Each number is 500 + 25 x the weight over its row's rms, rounded and kept within 0 to 999. Layers, rows and columns count from 0. Numbers have three digits each. The size before them is the row's rms in percent of the matrix's.

# o: layer 4 attention output (transposed), 832x832, rms 0.0227, rows 594-639, columns 448-511
# v: layer 4 attention value, 832x832, rms 0.0231, rows 595-639, columns 448-511
# q: layer 4 attention query, 832x832, rms 0.0282, rows 640-694, columns 448-511
# k: layer 4 attention key, 832x832, rms 0.0281, rows 640-693, columns 448-511
o594 116:494494518460465484481465476446512449486523498526485526489485526498526519516480450492480486478481515526526472513531512515493491498515495514494482497448542477492506506548517522530553516528550522
v595 112:550487525503435472511491521512445495565523514497480540501517504486486491468475491511525522578512519509480458515489506483483501478475542502525512462504504536542505491527500505476528483488491496
o595 111:498522523486518500508464515441512521450533532511511481498484520477544440496499493508492505495500483483525493559489486501515480484473475500501495514447442470489495498448438463483525509493470553
v596 116:535489471486536474496454478511512490510501499481516550491518514472484510489505539504476550510510472486501459550489499517455499520497526489504461552505474499514490523468547523532454527527515501
o596 113:496546478514502514549519464495525558508475517497496495501485515530525486534493505507456485495520524524486537446478465485532544477532501497518517492528467485508491455450487508527491471534456558
v597 117:522517526506460479520541515533500511477486470473502481487548485486543488479480517542445527530512516512523478547502520489494511502492484447462515526486475500485547500500495499514471502512505490
o597 112:512478502472534483459494477534477510523511502531524509494484497491456530505566540466508519469469480435492503507501490531487454484483512506482504479517500491508523489467458455477518452496496509
v598 118:453482487501473490523542488514451473472519533483472490501514503530527494476520473498459521529529499494509527525502502506538549501572530507529501453507481486510500505560530496487493471506477511
o598 115:495499511488581543548480463455542481459497535507517534502476474478465496502498474498519534486457521529502504459490508515471479504489473506471500527541504475462532465504474487475502486466470443
v599 105:514554537484536544485527521474467495499510462506528506457506513487533537572476481516456459491522515477513483454484491494491552538458500437532505562510457456481492494470490488491456505491469495
o599 107:501501483522503520525513494522497508522469528479503531513502419521435490498505487470505534495493478518494530467521516495506473504490490524484528500533477518449523496462487527507471513470544469
v600 119:522491521532504447469472434509497501570459505503507522442511480515482530496493502510477537511456484499523506481522482471485475518500518503512470523522504472493518544514518510499511473491506515
o600 117:521471523476492524549461543518521488529512486575508506512477491501509488496536450474486497510506459506535509509484507490509440499531515512491486526476462486513539492521531521512483532484496526
v601 123:487501478530449450516500511456496511494467481477520475443479477504542508456502493516504485541487502475512518477509494507490463491522461476475535486498462494469526519516461502488535489488492458
o601 120:500481510494524517476528505528491429534465509511508517483465507510479487478510499479496512491460465474495493511448510513492502453512504476513520466446517510501496482483513508523497558486487485
v602 114:523485500495467532493552507462495518464499487477477493412527518484508495472521443487495483475491471473475471480490486497499499530457511501481473525508524494486492489498514497508552501473485523
o602 111:481494534498545465458487511547526427439513545526540525523494485501518485503478493526526547525506501511488482510511532494517479489512497475505526502492467495485531487495498503552442489460548513
v603 124:495465514515489500559492493489517475483531466440518526534476529476502502482471530510454482525530526521492497522455490499512517552493507537505477514508542537464488503478451484507471479514501488
o603 121:529517494501494520516493513469504525490508476537543477524494504476471456550508533484509493491493506485483499469468487495470531494466478490507530472511501458478493505483502529435545506526466524
v604 107:477528503495520484479516512505447504478512522536513513496528492447582522482496497472490492497466526502539497537554493501474491495505489505500504512484435490488469499491526447498478502483522459
o604 105:534461487524508525533513494487505540540484483508467510524523462471459492494477502501512490490514502464506544447537521499518509494524497512509499513510515478474527503503497494519498518507447496
v605 124:461487502470516483483466469507479482466480503507497448517490499498510518472534495470529560478426480505536582532502505502545496509512480519513519522506498448478482470534488509477510502492500445
o605 121:505498473511470535497517475536493473497510500490517525488457433508522505501560480478510472503510544482499476517513552540482529506522494536479502440490494537500473532492534493492465557482469507
v606 119:469512459492543503529533539482490495484516495528489500522490519527501472498526474489475564524527480546498502531514519497477503484506531565500503469464516494464524495521467492495477485491496498
o606 116:474529515499541503467506527444500483520550457405522478471521558522490488520526545532516485478436488483531480498439508520491512495486491491496539468506509499528486497493501459482492512520487543
v607 117:506480466507524525561516481499538499507482491516503532495498505490521482452453484515492539519523545489540472508491513499494517511508474496486518494512460459536514508496497512489493521476483497
o607 114:498485518514488490508479498472473543526508484471511502537520517540471481474482496501478500513504509498493511511513512499447533471470534504469452499488504486493480484525418456489481497500509484
v608 115:459466457441424489484474441475506530486496475485484466491510496511474520502519466504518548526478471529499548504525519520469478509508430541502483488500506504514498532488550547521541501467523494
o608 113:529512537514494490509491535544497458479496515502451522506447505509539479505478501494484512472476510493505485503487508478512500462505504477527460498466505486521464457485478477480470478535485524
v609 108:464499484467476498475493549506477484487531499524492546487494488483523511472535503502523451521496495497486473487487492477524476511495506466459495513498524558508505503435501492524458486514495531
o609 105:540495564533489494510512494482496519514472523518487487516520510500478538501478491545511516491512507493502491513501522494520507518480517514557509534550495524503497455524472511504550457478535444
v610 122:547498502493481516504503518521468492491475485501535508497474501501520518499522496523462487500497491477490490450491516508523468478472501478503467532501518530430477527451523480520455489525513448
o610 120:491542481482488483496500503476496474500489502489545492481523492537481547515489522482461575466513454492500511499504468509545512525498543551527516507532516510530511435473497523476578528467523504
v611 116:485436492522496496504498416458539471492507499498458506523509520520467534446486495511510495491528487463455538526491498492525485509527496489484504481524511551538527527497495536516515505508484469
o611 113:496499532482470497531486539483517510517478534537504508526524527520540479489466513461504485539503507522473520567524447486477525502505521469470475541495503470499518490497457546479498470542510443
v612 119:540512524490488513528501503536468497486487522549458532525466495559508483504459501502467534473562532495484533478429492489477546504489464546519519455488498485508541506523492503477489495468489485
o612 115:500548524504497513500506475460497530521530487446491498505564509474508499507507450497542500522511485548508466586487488489502459492481535507470489507479480457506494437466486508514530520546492521
v613 118:523493483486496525515456461476491472493526478471497494523544498494484530484476484525480499513512503533517495501518506495483507514488556469511457538524507498470477512529541524477493494519474526
o613 114:482490480523500490499493536490474491471501481498508525545467467523505489488509487440496544487446463508453497472534473518511494510497458501518529466516493554500531523475474466482465528533490469
v614 117:499530535460462475473497501534529521522477485551479527482534488508501521541552530435503477441448502521495504477507505526464498509471493497526521483522538497481508448515468516485474495493515497
o614 114:500545483488487485503472490555496487500507555502493486505507470513512507505508462508503546512525509518516523518488513505502502517523488513502510536487471535514512518488532516474474465505532540
v615 120:477492505467523530479493525475557498542503499541482503493550501484485462540528493478501461498488515466481482504465499494505474490533548447471498506496504513540511492496488515520482505503488477
o615 116:485529471471522500528550531485482468489536539451504459477498510482527527492467500494515485520477507507518470521506456521508529531470475504501524498509479499530487502472499543471490466520478520
v616 115:498474524525456470523505482504532432518520483493476444503492487487510427486532527519467471439498519491496428473470504499520474476497494468483434534498525519497486521483531513515526486524499545
o616 113:496540494514519478466476516487488526461445460543556493465546509480520520487440532526500515541509476475482537535466561491499512548477502504476541532523510461471534531512513485468529520457492501
v617 121:557521527502502512560500511520472524477493526501454506485420508479527555510496536477487586520509510524506471500521497492542518489489511523550502492528486490471480484551509513490485510515489482
o617 117:461496462454514517483500488512501518542506473509497523551529526536525470509447507543504509513481481463499516511508505503468496525490488495533487509477483510497481511482466452460502491520488471
v618 119:514492516516508525531468482491537472475544524473526551524497501519499507463505503517515514498472503499538477532467499499520528466486493542503476536493501526485512518425445472489502503487469524
o618 114:493529516516452487472533520480493543549511453485498480478485496467524501523441532494492483564528493487481482508513537440498487504489519480503442446522524459499460487494469528520471487526511534
v619 120:497487506510534511498473509518532502488524529484471475474454497534488493493466482506534546508500487495520526479453515497536527500476564500464537531524551486480477470484421538496462512504547478
o619 117:492515483519447462492483506537458480559540497447505514525489470527524521501518482497492466477469451470508469558542493502511485525485491518522520456519467525526449494501512519472462512501488529
v620 116:501520487487471491451505483525490484533454496502470492482498467507511546475494509496452519525490511544526542455486503503515436463459461522454532527512508489502533549465494518491512493517498420
o620 115:520517525502494515522481536479478485499506470496533529478492508487483494488483499465527522470517479512501478538551502527471450500500499493520440469458475475530505479522471468529491523493495541
v621 111:527535517502500515489518454488495497531543493504498538558488516514503486516515518491484520515512540496521527464531498496523474523498490478525498450496506508460480528470478517485491507521515525
o621 109:487489479506512531515517509450504512483518538459477508471434486486492498505497471524516475500523472525454478515484525494512512477483468525526493545446534461489513513464529457528519514455477545
v622 119:492468502489483478468450498476502492496497514463488500525484489454430530487494507487532466531509483428460492517527489492515468524504523469510503543497518498539508507502494525490525496532506483
o622 117:494494535518447496498519540479502460479494476564496506486493501492534415519514487460460501483497494539472468493495435497483504513487486492502499489511504505503504507470518531488485453526500507
v623 111:504539571514504534497492485460461502469535521486426496518505512487454487498499490481454447479502472526492505517520494495549538499472509524537483514503480479494497531519517469486497513488451485
o623 107:492455431519538519527499488525521473476458502453490490539465470462493495507497487568569483506500508508508481484465480494506494494515472486522535511526544507474511517466506541520479505542490476
v624 115:481511521474501504520542525511530488562501453497534508506456479478497484501453521510530529514477518521492477432477506505497508516475491472491518495485508517520515504477491546531473490536489511
o624 111:489498522527478545536495523504490497524487494509512519480475548535482479526517457497451477449514508527528512522502532492461485469450497550493446517491503472507477522504494419503525504504549517
v625 120:459511491475460492488504496499530492499546524493433492525514521528495494509530496530508481511516492470435507474470496499514498522494537479506481468518542519522538474491488499483485493491551548
o625 115:477551552533526470512447484476511484443484495544489510470502526487466469521494512520523457525494500515493464525494469471485469563443509487466541550469510471519502539471511509490506414510512490
v626 118:504503477519513497476498476517516519471516502492507481543514504494498497487492523462508484499533501514520494510498498485510500524518468517546471482504483485492444501492492498478513531495533514
o626 116:516482500527523505523508492495494493496454474475514520482468496469526517495498475524557474482484470533453508461495565507505514514467522520459498513450496492476539539502549544477485479445451511
v627 115:435535501481541492492489526540504479524551492500545530494478480484513542527519510490534505488515542494478541471504495480450480503523486537494527513491543515533505479477483498505477511546507458
o627 111:533482491508399524485516483443510491540521494542436515535518474509507478495465516452508449478525489537522521553543477504484489520453501475517484522516507463485456511497468474473518511470542494
v628 119:445477480484484472467463471507506496504501472470524497516549482513504495448524504538507527505410476455510527508488520501531450482514489456492523535507484505495529511500513508519456516469480460
o628 118:533500518517447520497516502498490480530471536515474507461461487555496508515544493487448469485472522515522506503480467518490515508482510505500500498508482533502466435440480494517508500516519515
v629 119:500529506538532526508494539492533514525513500467503478482445483492469541530487499501512528532492522489517493520546503511483513526488498536474525475509511485506463485509460527521508499508479506
o629 115:480476484494518507445526490522533523499520486493481523475480529487526465497494522491466522485534498519476500497492515478462531466513508487534488479478492512465494538534527470482492506496509484
v630 108:485484507499538536494469482470535477491502496504529542455491488527496477565478492524461456543528492524518495516467496509474564500491534508518505510505487474494524506488470450504507488477488524
o630 106:494510501534495517495503518509486474488531455452519486482477494468487493528514496462497488499490491508501489495510486454505466478507475521491539423506524501511472507469528531472517559540482528
v631 115:519436457483496488530551476476477470487491510548491501516487489465497487493483509489516486485534501531486502539493508520486519519548491440500504458478475496551510509500508451511511492488492527
o631 112:490510548529490512481478503509511555471491489531514463488516529499510465521492477515495485523516561460467499485486542493515497488505496508503488464505518454500496503495479555518502479546499454
v632 122:557489535503510478477525497472511525533475497550484488487522528512472496538505498516508483487507523516502521504488502475491527520478484465508495511477509459506499510493494480482502526490488518
o632 116:501446470537510500509523448520497483497486518462480484504441483521505537497513468505543486506517495467473484485502518525514492495501517545474486456537485508485523538516507586558473514464518477
v633 113:519528541519502525473504515510501512500462480547478543478513492537510501486498504532474467529496473527479543548487482480527516549499518458486510515522495526486519498509490520496473501493494481
o633 114:474478480478533525499495474527491437496508519493485532472464472504437496495574457466516477510447487509508515487460425526511498513505470523503548483516473551540475464426521504486472495445489484
v634 112:519498518513490468470511507492465502493467450529484472518504507509570519495570511492513525497449489509508507512545518494467492498477505491521461515522488489459501479541513473489489477467438518
o634 108:490509472503540512457497486515516496474515500509500504478468497518460558498483487527478548495504489472471550489514556486528499494521517468524512493516509553464479570482554501530487487499539516
v635 122:497450508514494517503484442505529490516533496499455470483508509510483459495474498479480449469555484475505475470467506493503492519430447519449480516531494502502516523437503535526524526539521524
o635 118:526515510495544479515487526462476522475436520460578508505502552527451511480525505557465499471501486507470514555485509479493534495516513511494550503482477481509544461491499495491489521557499479
v636 105:445513505453518527474520522487475490484520503518507516506500500461530530501510475497480507502494502466464497478501498484528497490476501486526511519503471498507482461513485489508480519468506462
o636 105:513512519520511511532484542499510546510493506494523504500541479495445466471489485512500471526504495510509495503526520473517529502509505507481554508482488479500476523497539485498478520509504521
v637 120:529490544495501513552463508493523515481484495504455518528456501503502466476483532484572512449506515485498480443475499475515526476521476510545504513449485490535469468542460492483493520489468498
o637 116:474450435502476518502543479536497492529458503483507488517487500481485506500459506512528485496526546519541477503501495484468458488442508518486488482558524513484481519478531506462466490508499485
v638 119:535497509504459524506498499482502504513480475556451525502491521530528442495544514486510522479477509531507507484442493494467489506489488450526513482524478494527547530504524545473492515495506539
o638 116:505519489509516506535509502510509500493467547445486496485504476510454536489504437521497528482468472491486458503503534498488485518461499551509508532500485506516500491487483496525472509468492432
v639 110:507524497529468482491503528517495500475492520514498515513527466516521474473526484478499499460511497505530473469513483496469493485534471548493513508472481500473514549505482497524481521491499521
o639 108:504479506457529509513495511484518527532485506519504498470481553482456537487484514526485524499486493545511493486449509518502531474545507460490491469469520495492536469513520478532513482560502504
q640 083:532503489484518574524514492482476521521501489481515478516506450530521458467546490476504483517494485504484467510512496526502495526512503465484483516487514504504513512497514494512479486506505502
k640 084:503458494536486501521521520452492485447512512497546488551474544508478517493470501508471503501529536468519562452521530519514447484493483494470484462497516507495472473521492491479483478476475486
q641 078:478530539506501529497482550520455516519529491493496515463472483482506512485519452522519493531484515526479496504476495516505518545483547507525492490483523489507511493466484452504498472527540506
k641 077:540476523459492509522473491459517488453470493469503461491492530482539525512520508518485474465539535534511546492519513505509529461511491471462482491509515514500493466530521528525498445486517474
q642 076:476476494473522485470490460488534507470491486524507518542520508474508545524473487534553521505544494497539477522504551482512485462483448480527515458445503525460465507512509536522517550517473472
k642 081:473479531497472521492498489519534520538549525515475519485506500509494475477498521485483491501429475525459498514505468508517494529516528519515505526540531502532503533482486463496501532514516545
q643 083:486528514481534481508467491538516494445505476492514505494527480495505475480480507551526529478520496548507524506474501490497501459533455538525488526549515503512478521507496452493479502529509496
k643 079:514528535510528508501516469526496500491526483498468504502530487491522476503490493497467521544466460485475472550475467509501543531512517486506483473515498492497529510505493453507505482481524511
q644 077:513467535439499496474480467475512464490504461501524495516474511543484487564443486529513510460540538492519500520503545505467485487466472537510500462500495525473500471518531536516543511509496463
k644 081:480495472491495507528504470517506485573490530529523525505526496495511515509503503491494501507456481522524506527523543454511469497433494503506511518481488558529487539477489525457504577537486498
q645 090:494460542550463476502521495468481533534480505523510503488514522560504461495509492494476471537484529503443526478498532501480475497497500470493443428530481506541474483496466533487491483500452541
k645 089:474483457444478484499484477508531522515508515474510508514474504532502530523529508503540539520459480498540483495576516467482504469501486517516533521459456517510511483481483499502483519498520463
q646 092:494461512544457514510507507491501519471505474493513496528469513523452503491428465478508501503491524474506494495512506497491470489490475490511462464506469525520478507456523525492504503489479502
k646 090:482503472475487487491494483520496527535473554499559515486478496524510504518503536495509465491468521532524518484531518481463464489507488500497535477472465528522501468520489500505531533496518474
q647 085:533473529479514516530491506529472506472501480537489483514514473521508498497516489512473477495536501508527489495460533504492516466530495512491521536464522504473473502478550490482523529515455466
k647 087:457488484543469496501507447537494557525509503502519454506487502479484484505531513493493484505479517518505503507512514513492436525477461514502522506502532540539512543525477539493532506492486537
q648 081:474452481492471529527547502465473522474518443479473497524504514487468483495458503467532495486530524489544506472480528481479449472467483502513493501467473499466449509494480520547510515500470491
k648 082:497511504493483477519494451501497517530509504532498539503475501515500482515487522515495505494452485502555470483515505478480452474473475488540494495508468519541527469531530505511536540487494494
q649 087:488490538495524508489501512510513458482501494504505523511501509515524533479491467532493547489487526479513584495519479509511529508510507481546502512460493497529496510495502394518481487489534542
k649 073:495520506502496538534508491489514492525535456531461484505532472497490467473492512490481496478538485523483536491476471532501528504516454492513497479504536486509486502510505492528506467482482502
q650 092:504490467549489506533511494509480544527509518454528506523487466464495509492490511471482442484503480506502472466519489477485451491479485516495546510501497515475484487489517549489508541485459462
k650 085:496482485498496503462500488521523512452507540506560528493476494514493523500498506526520485530507480506523475527528518476473461523501516511470502473479495514526520472521507557503533543485538505
q651 082:505490483481497520489529499519469494476479491526513466474496500506473474508429511485438440495514530494506504467482501498517457474479501514522500509515483507479454501498529497486517493446497492
k651 099:480486480484510476474509505517493513500497564465549508518486551517495501507496496528541505518468468497521499535520528476478465516465494506485504527462448533523513499492476516477530528498507514
q652 080:498557490490526474471453522529505521494505539515530527549528516475568512490510529495497539476515480521513508523488517526499495489481498532482498491534523473472588555485483504486495488521511473
k652 087:486537489500530517507464519512489510519475476487444461479526498505504533479494491529520499494497485498453515502510481546501569531506516473479522512496496513516502516475537483471484463539479501
q653 071:488468537501490504502480474496494530477486457529505506477507511505493535491468461518499490521520509510483528496477492497486523477518518505523501474506492490496496473476476450515453456507507522
k653 073:517496517537480455512493525479491453511507559489537457501517531516509447497500468492506510484482486508507480480528519485497447488500511480516501495460511513481446520495497492483499502497500509
q654 085:488466514517472497526547492465500479534479467482511498502466484499489491507472528479488450480518547534471520458492496513487460496500493476469486479467471538503454481495533545505494508435506472
k654 067:483496466466512515496462491527485527502484488529525544519468503468522461456494506487460450505503491462505497508488517500511454533471524510477500511529492530526499480506538540498498546474467483
q655 090:502488481494489547503511503464499495455487526490470492468481546487523463525483489523481490528503504532490427558495526479484483500503538522481489469525469492519490469535476537524471495468518455
k655 080:540506506479486466489501471528488469537456496507530535483477494529507502508528519442561523515457503490506474506488536474532459485507487518517508525519486533521511486486523514483522514484495477
q656 084:508447489501480494501537506477471482494522532499456464454496512501473474512486522484469493474519539502510443481516481481461444492506500515489502509538453516503476531505501545488499488477486468
k656 061:508483444483503495431479474517515540463516468512523545507445540454535503518500541499518493537505474497525482501507513507492481493488482479488544482489496532457531480533484554525494523465500439
q657 115:486451474502516514496558531499507508521516475492502480516497426522501539506483473471553512480493539453500490464540508470488485498482509472518551495410528495531461468487473476527473530487520529
k657 108:485550487489525521526477490495506502509471492463505506496509467477497488517434489511543453501483493499519529488502501481525476540518527523512486517487515516507501480520525478456499559466493519
q658 104:535482514519450495472500461482498522516509503500487467486499562485496469515514523508457517482517510500493473517514474515465455487495535493466494470589473505476501488501489538517487492467510487
k658 087:541520466485470534494498489527512496453505489503479501496487562491505498480535502505454512534521458517490438508485513508483474494478457495488476500529460478511528503508513529478500439513499474
q659 113:495497523488458525502521490491486534492497502477474452496479537510440469499495492509484481492531503493485444517495510470446476508483480512495460477522473496525495462543466526467488462468530495
k659 079:536487481459483487502490482511512492488488504526467518489502573492480478501524502486482505534520484504507469500492527498502500486493458491516508516541481497489511463517512525509511463492497443
q660 117:499520518515491507500538497507507506482524464525474513487477563483512499495486552481462487458464515520481445493494481508523479529509538467472450472515480486537462466503461489484497487528518453
k660 110:509499489534517482500537487531479515545512466497452525486514530484498470524492500504484483505497525496500513477480447482521485475479501500491496477563539505475497500477478514534473444528443483
q661 095:487475526546496514481458525503516470526492473465505539491492486480543523505501539478483453473503484539466490533493497438502512508479548513491508516490479473506509495479536514483463502494515502
k661 099:485532472475492496533486501474485514509472554494528526465503532488491542484531499533465452530473476496548498500503474506487489540556489525444478499499491493509523461483532484465523489530520501
q662 125:460525497450526482517521509531491521419460511469503484497464511509492487480474513511539539491479473465514465522475499482490476507453465507504493495456465491503522498512505507540496531468527502
k662 122:491510476504540500507477534501486484459467543493518489504499500512513538468526464496509488527503484496528476500457550518497486494546517539495516509521480474523487470505488492464508508506528495
q663 113:517483505523486477497504509458526497528449478502455460480498568541464504481482469480492507476479517455477499521516501507492535497507460476499517474521517502519518487483467501445513487445500482
k663 104:516490485521488491456479499509505470515506443520497475499490531463499491489552492477493528499494495470492489523484515499521512438491468486508535494504500508495502537529488497520511522499486498
q664 129:506501509542515492502497522486523454478512539498528508525513498517517519501481454482506464536489482513571503491532524492509498493487475503533488510494503501474489513499507480426481467482473480
k664 124:527494467524490476475515489455495483518488479543496495466513552481492501474566452552493487491455493513526511513492508508510492509486479447454531496481490508502511518505494517527499509499508491
q665 092:461517497514474516547533496546534469502490471524515503503499464526514526438469540485475477514469498510495505516493520465498476519501477475502519471428470505535450499460483502532472496546554513
k665 095:437525493492486525537489521524495495488500483491520528514470536509563530494491518454489504505475477518513530478477475506504463510508524511505485512501471479529512468490484497471500490520496528
q666 101:472564513466505515515474483536503511442501488520517546508485468493534510470510578520479468505512448536507507516462493486528515506486529499491465491512482456487510491494532503554512534532511513
k666 094:485485503507495541549515529490502521477506528467515474501491507546499525511495484495489477497485485531511497498502475541508513520504534523478462468503484490490527470489511508479492458518506503
q667 122:521519474508495490502499506471454520486524516524510458490536562485446499527491497509529521531486494494504481493508497519516497481515483501497488505537508481490527483507475495499525522502518503
k667 132:494547504508439517515451430503491522463524474577504487560508476511506504503467518485526524513515445508482562515508509513524510477490504527508496505497520507499479486512498489497528504491502513
q668 131:549550484497488589515512465498494551460526496493471492500517535475541522534515510527440540475517519507511504477523519509444507506494540486487480539511512509535506467511513466522487456502529511
k668 137:513501513496513513490485480535508495521501484481482511534479543512481460525488490525508509524525509495501492515544464510446534514514511514524482493542499516507556507466520500436484455470521458
q669 123:500554530513490538506478476485512512497542489512509557513497477458510533502506568534478481526527462542509500524504504474519532495498559498460488492496472489502530486483500493524506486544499534
k669 126:506486503520461497551482496453519507514484517508522512493499548478474488553485503527503485535502495530519481479520480509482540505498516509485454489502463474467558461499535515474499458497509482
q670 139:477487473450505471447486485480499516519512476473463545472492466462491484500530529536514511503529501489444514535481465497511505500493509482459567487519510542483536495515501535546523531530449526
k670 129:506452527458504505492507508505528534497485514470498501499492425479502503531431541444511498486544505507489492519535501484502523493482506507530515508505472493495508471507531522508495513514500468
q671 104:474525490480517505533439510494476505435502498470496525502495479484494482468538516532502500517530470495518504537486500489511526515462479486521524506493503462488543486532520521541497551471516537
k671 095:488491509496489556523498520484501520463518509490528493512469466481505544500519488496512463518498490498515501516535535531493513526504517518492487486482487491491538513536526515467513496512520507
q672 079:499516508463561494512492494512543511483505529503487500499538479527538512474473487536508493498505501489506568470503453493497530501502510502472508538508500485472499546466519498484464488518511508
k672 075:490512571488498525556524498513522558461482497483461459493458496475526489519471499465458514486541503471485521492487500477537520505515482498550510510513506492504463478504472477516433512491537516
q673 077:491532518490515493482474469487521468459499530515531490532520512487538517485502489556529524504526475531555493510456532493514502481535515542527500471495496451473507546458499492478542509533514525
k673 079:496486543505508508510505466522499463490491477469460479498472480484514501496465504464479507485495478511480538455478468521517533501513511456486481527537539505485492526526507490515469468436497519
q674 083:517440496516478477481490499449481476489472523475523491508496530480496525506518477469474519539498508455510462483505517492449464518495510478482490475493456536502497454537495523518481530478458491
k674 077:474540443495509526520522499486532531563491518551512527508478475508488485498538507505511463495441503525497499495521543492469428496493545529484497480495508556513499543498462488507513517515465482
q675 076:515461523506476479521490490494487497495482505510530497483510504458516502514517533477508494498522537460518446485503512488498485487517492529486453468509498544520438492482508559494527534491488446
k675 075:482508438493506506511527503533526517536555531545517523490484504509469501512526497521522493496480518523515461494552507479443470497517472493502496489467468532504502520497503505505535503489422485
q676 088:494456491549488508517512536446493548508506515487513465474476503510488448512499505490484456534513530485503432467535505515505458505523486518497484493531504508537493463534515515470496530504465486
k676 083:490462490487518508463494518513496539502508528525476478518469517509501529531511500531494477523468511530517518475550531488510472510507490504547505502454494508503512519501472516523545491502511478
q677 077:512524473497502497481503502518526486500517539497513519479481518514526494455545505532502534497465464467462500500470491514481490534504523478508472499492493447483524513525458495509488499495516511
k677 080:515511502476522498490468532452487466485454482488505490507499513461521522491509499466477493493515510484504504533489482543461537443532504478510465480513501502505498462452538461508461440500528482
q678 078:476470534517451506515543561513501506503497503498537499503519562499526487468528477496486531507472496458486495511543518518489510503470456473500504443462510510518512461526506504503472500490510539
k678 075:507551506465541506480444537492500504512473498478501522500460487520474546493480525489506493498490546480500545540501503509505504486512536536495466492517463491499481466520543522531476502515486477
q679 083:522483484519478503498500477483489480513502492536518481521457468511499523476478459494497448499536511531484490473492499492486486512502504509472488472556515532465538483501518548485532532464463477
k679 085:476475487491498501505521541489508532515500496512541501495493545501483519486531521524504541491470492486532445520529535477488454503449479486484500526461496506542489534538490517502512498509500495
q680 092:482452499504459539507491515451455515498491458515516502530479480547481511506462490479473498482505522485521478491515514520490470488482493476485520470495483496464506519484501547542506526485502479
k680 084:503526476468493487486519502482528485508502488517515513465503547528497495488508529498555507533467471481504485461522516483507454490504511532531494479496471551532519475527501525481498550480514525
q681 080:491493498482488543484492510534438467487502479521460483489496463496470504530469500491459468493522510496536506497476513475466454462510478545496494498480499503476501494514532530487510516469504480
k681 094:504515483494485496479528466477489528487500538490537484477521558502444497488513504507528532527472492498506482508535540463487428496506463501489521486482493518558500524513507510477544543478501510
q682 083:490560511483528453508480504513502491492529499472525504518515511500546510477505529524495519503479471529504517530493549529522561526516514510477505491504491554510580504512480503491500465515490506
k682 088:476493484482543460496485502512482504491452486526498534522512476496489509473515473460522453441540486499470539523467498521501517518503492497480497505507485479501468537463493466473482502538451496
q683 085:520507489514499500502471475507484487496527495493509497459499523464522433487521526528463446500517505523493473507519547511488485489535498518467494529563495499498543544472498557521545523504462472
k683 068:502488473456514448465493532523479519527487494491495522500474508541506515509482498476549490477504477503481499539521543493522498508517474484452499532475464510504502522463501498492468456509517476
q684 096:504529493497490478492457500541535487469511522519475507503497529487488495478519466538502536489494475516499479534514500526535532485511531481512495500554500468540531484532486468512490440539501495
k684 086:510467552529494518515502499499485486480489498476487441493527504490498473486504524502505515461531525527457527485507476523488515501537484460508477530556516492523524544493465447469468434505477490
q685 089:515460498520488528509500487487476498457500509495482475466449537459460488491472491508468487505520511493510451502517510472481449484492471503514510512502491514499487505495521546491550523465498494
k685 080:529502481475494487454472492514530523512517543491538507511476509507496510508472497467559501511489488495513459544511524471506440473500479495502502491469506498494522500481524538503522520456533496
q686 085:479561499481506474478494466553516486480489502510486558540494504513548487496532543542482472460491472559475508551490517545531510519488532519454451504532485485498562500462514530511520476510482485
k686 105:528483508513503455526499542488485494530508463506456491456507495529505471505517498488490499502469507487470525468479455548513536512526499476509520499528495537478493496511514485526471458519468515
q687 088:513490488559454513460510525446488505511503484539479484484488497483483486500519510491485505489476487502496467524511480508469433508491505520474507523533494466479516485492542520503484478526502461
k687 094:514507496507494509471533489497540470466536459495501488475512499511520515518516538519456533576525469521520449484512521496478519512518487500502462454512489511484525472525507510541496460512514463
q688 076:467517514517520479513491480518525487491479475501520563546477439496563490492526529504509496540476477526513515484498506534529512517493464501477511528491471487519549540430539493517533529488474497
k688 103:491501516507507501529512497489505506532484479510483494477512473494483521494500484492484497490504482502480520499522448543505545516522525488501523500553530487517495490501515458490486528551458522
q689 093:500488553439482509470495449514515505506498548467500496520467509544524506541503513516511527507508489523463509502530517501471497483519479490485536488505544540504514464527486496509477438495542494
k689 095:537512511467517505501505545491474459484517492490508524535509470460490496510472491513503482490512532504491428514472538474450466500507491520510456508515496525548520522532520448513493533484486486
q690 102:512505513529536466462494472484514477520475524525540545497501445493559477516506540520463522484512497510542528473491495544545470498520546520490475511514485509470518526439558508521502536493459466
k690 100:496511519507526488535524499504540523535503514503474487502551445517481490512475489561490491466522541524496539481524449492517522498520545492499478494512562505495475501463529461511480460508497522
q691 086:501518539545490454508463504514486485480484470520508533498496469450540508494536517497495496500512489501545517483504511546552491489475495469484508530486469450459547571440543505519504532529497480
k691 121:487510546502502492517488511491520468484505494498485493489511458502495502492510474538502522501497475498480503494476463555499585506506522496524484496532481491511503500502515456496474500530518548
q692 103:469499500540480440525488508507472461486486513502505496486501441509472485474502496484517478511485525482544478508504488470516457512476490483515514512473490456528539486491531515471530537474494484
k692 103:493519499521515517520497505473499525535513473518513526496501477458545517491526515477535442516461506485513536476529463511577513509537539488496516494519507517539481497531511503519465538557481534
q693 126:521531479492502518469532514483527534533468463495488538481525513478516521514484508475503493480465504504463528512490467492512488500504531511468488501498517522502482512484522469483514471538515514
k693 130:527524452489497486488506494492506526538499503498480507518486506497511481510448510479498493516483510517516538484500416498485464523528529457494504517514464537516474506499491528506453513512477491
q694 121:479539521468521531494529482493507489457552529488500567534476488516552530497500545509457539507475501537518460511521519483498469505488492496516498495502549516510524495496484473502478487503533484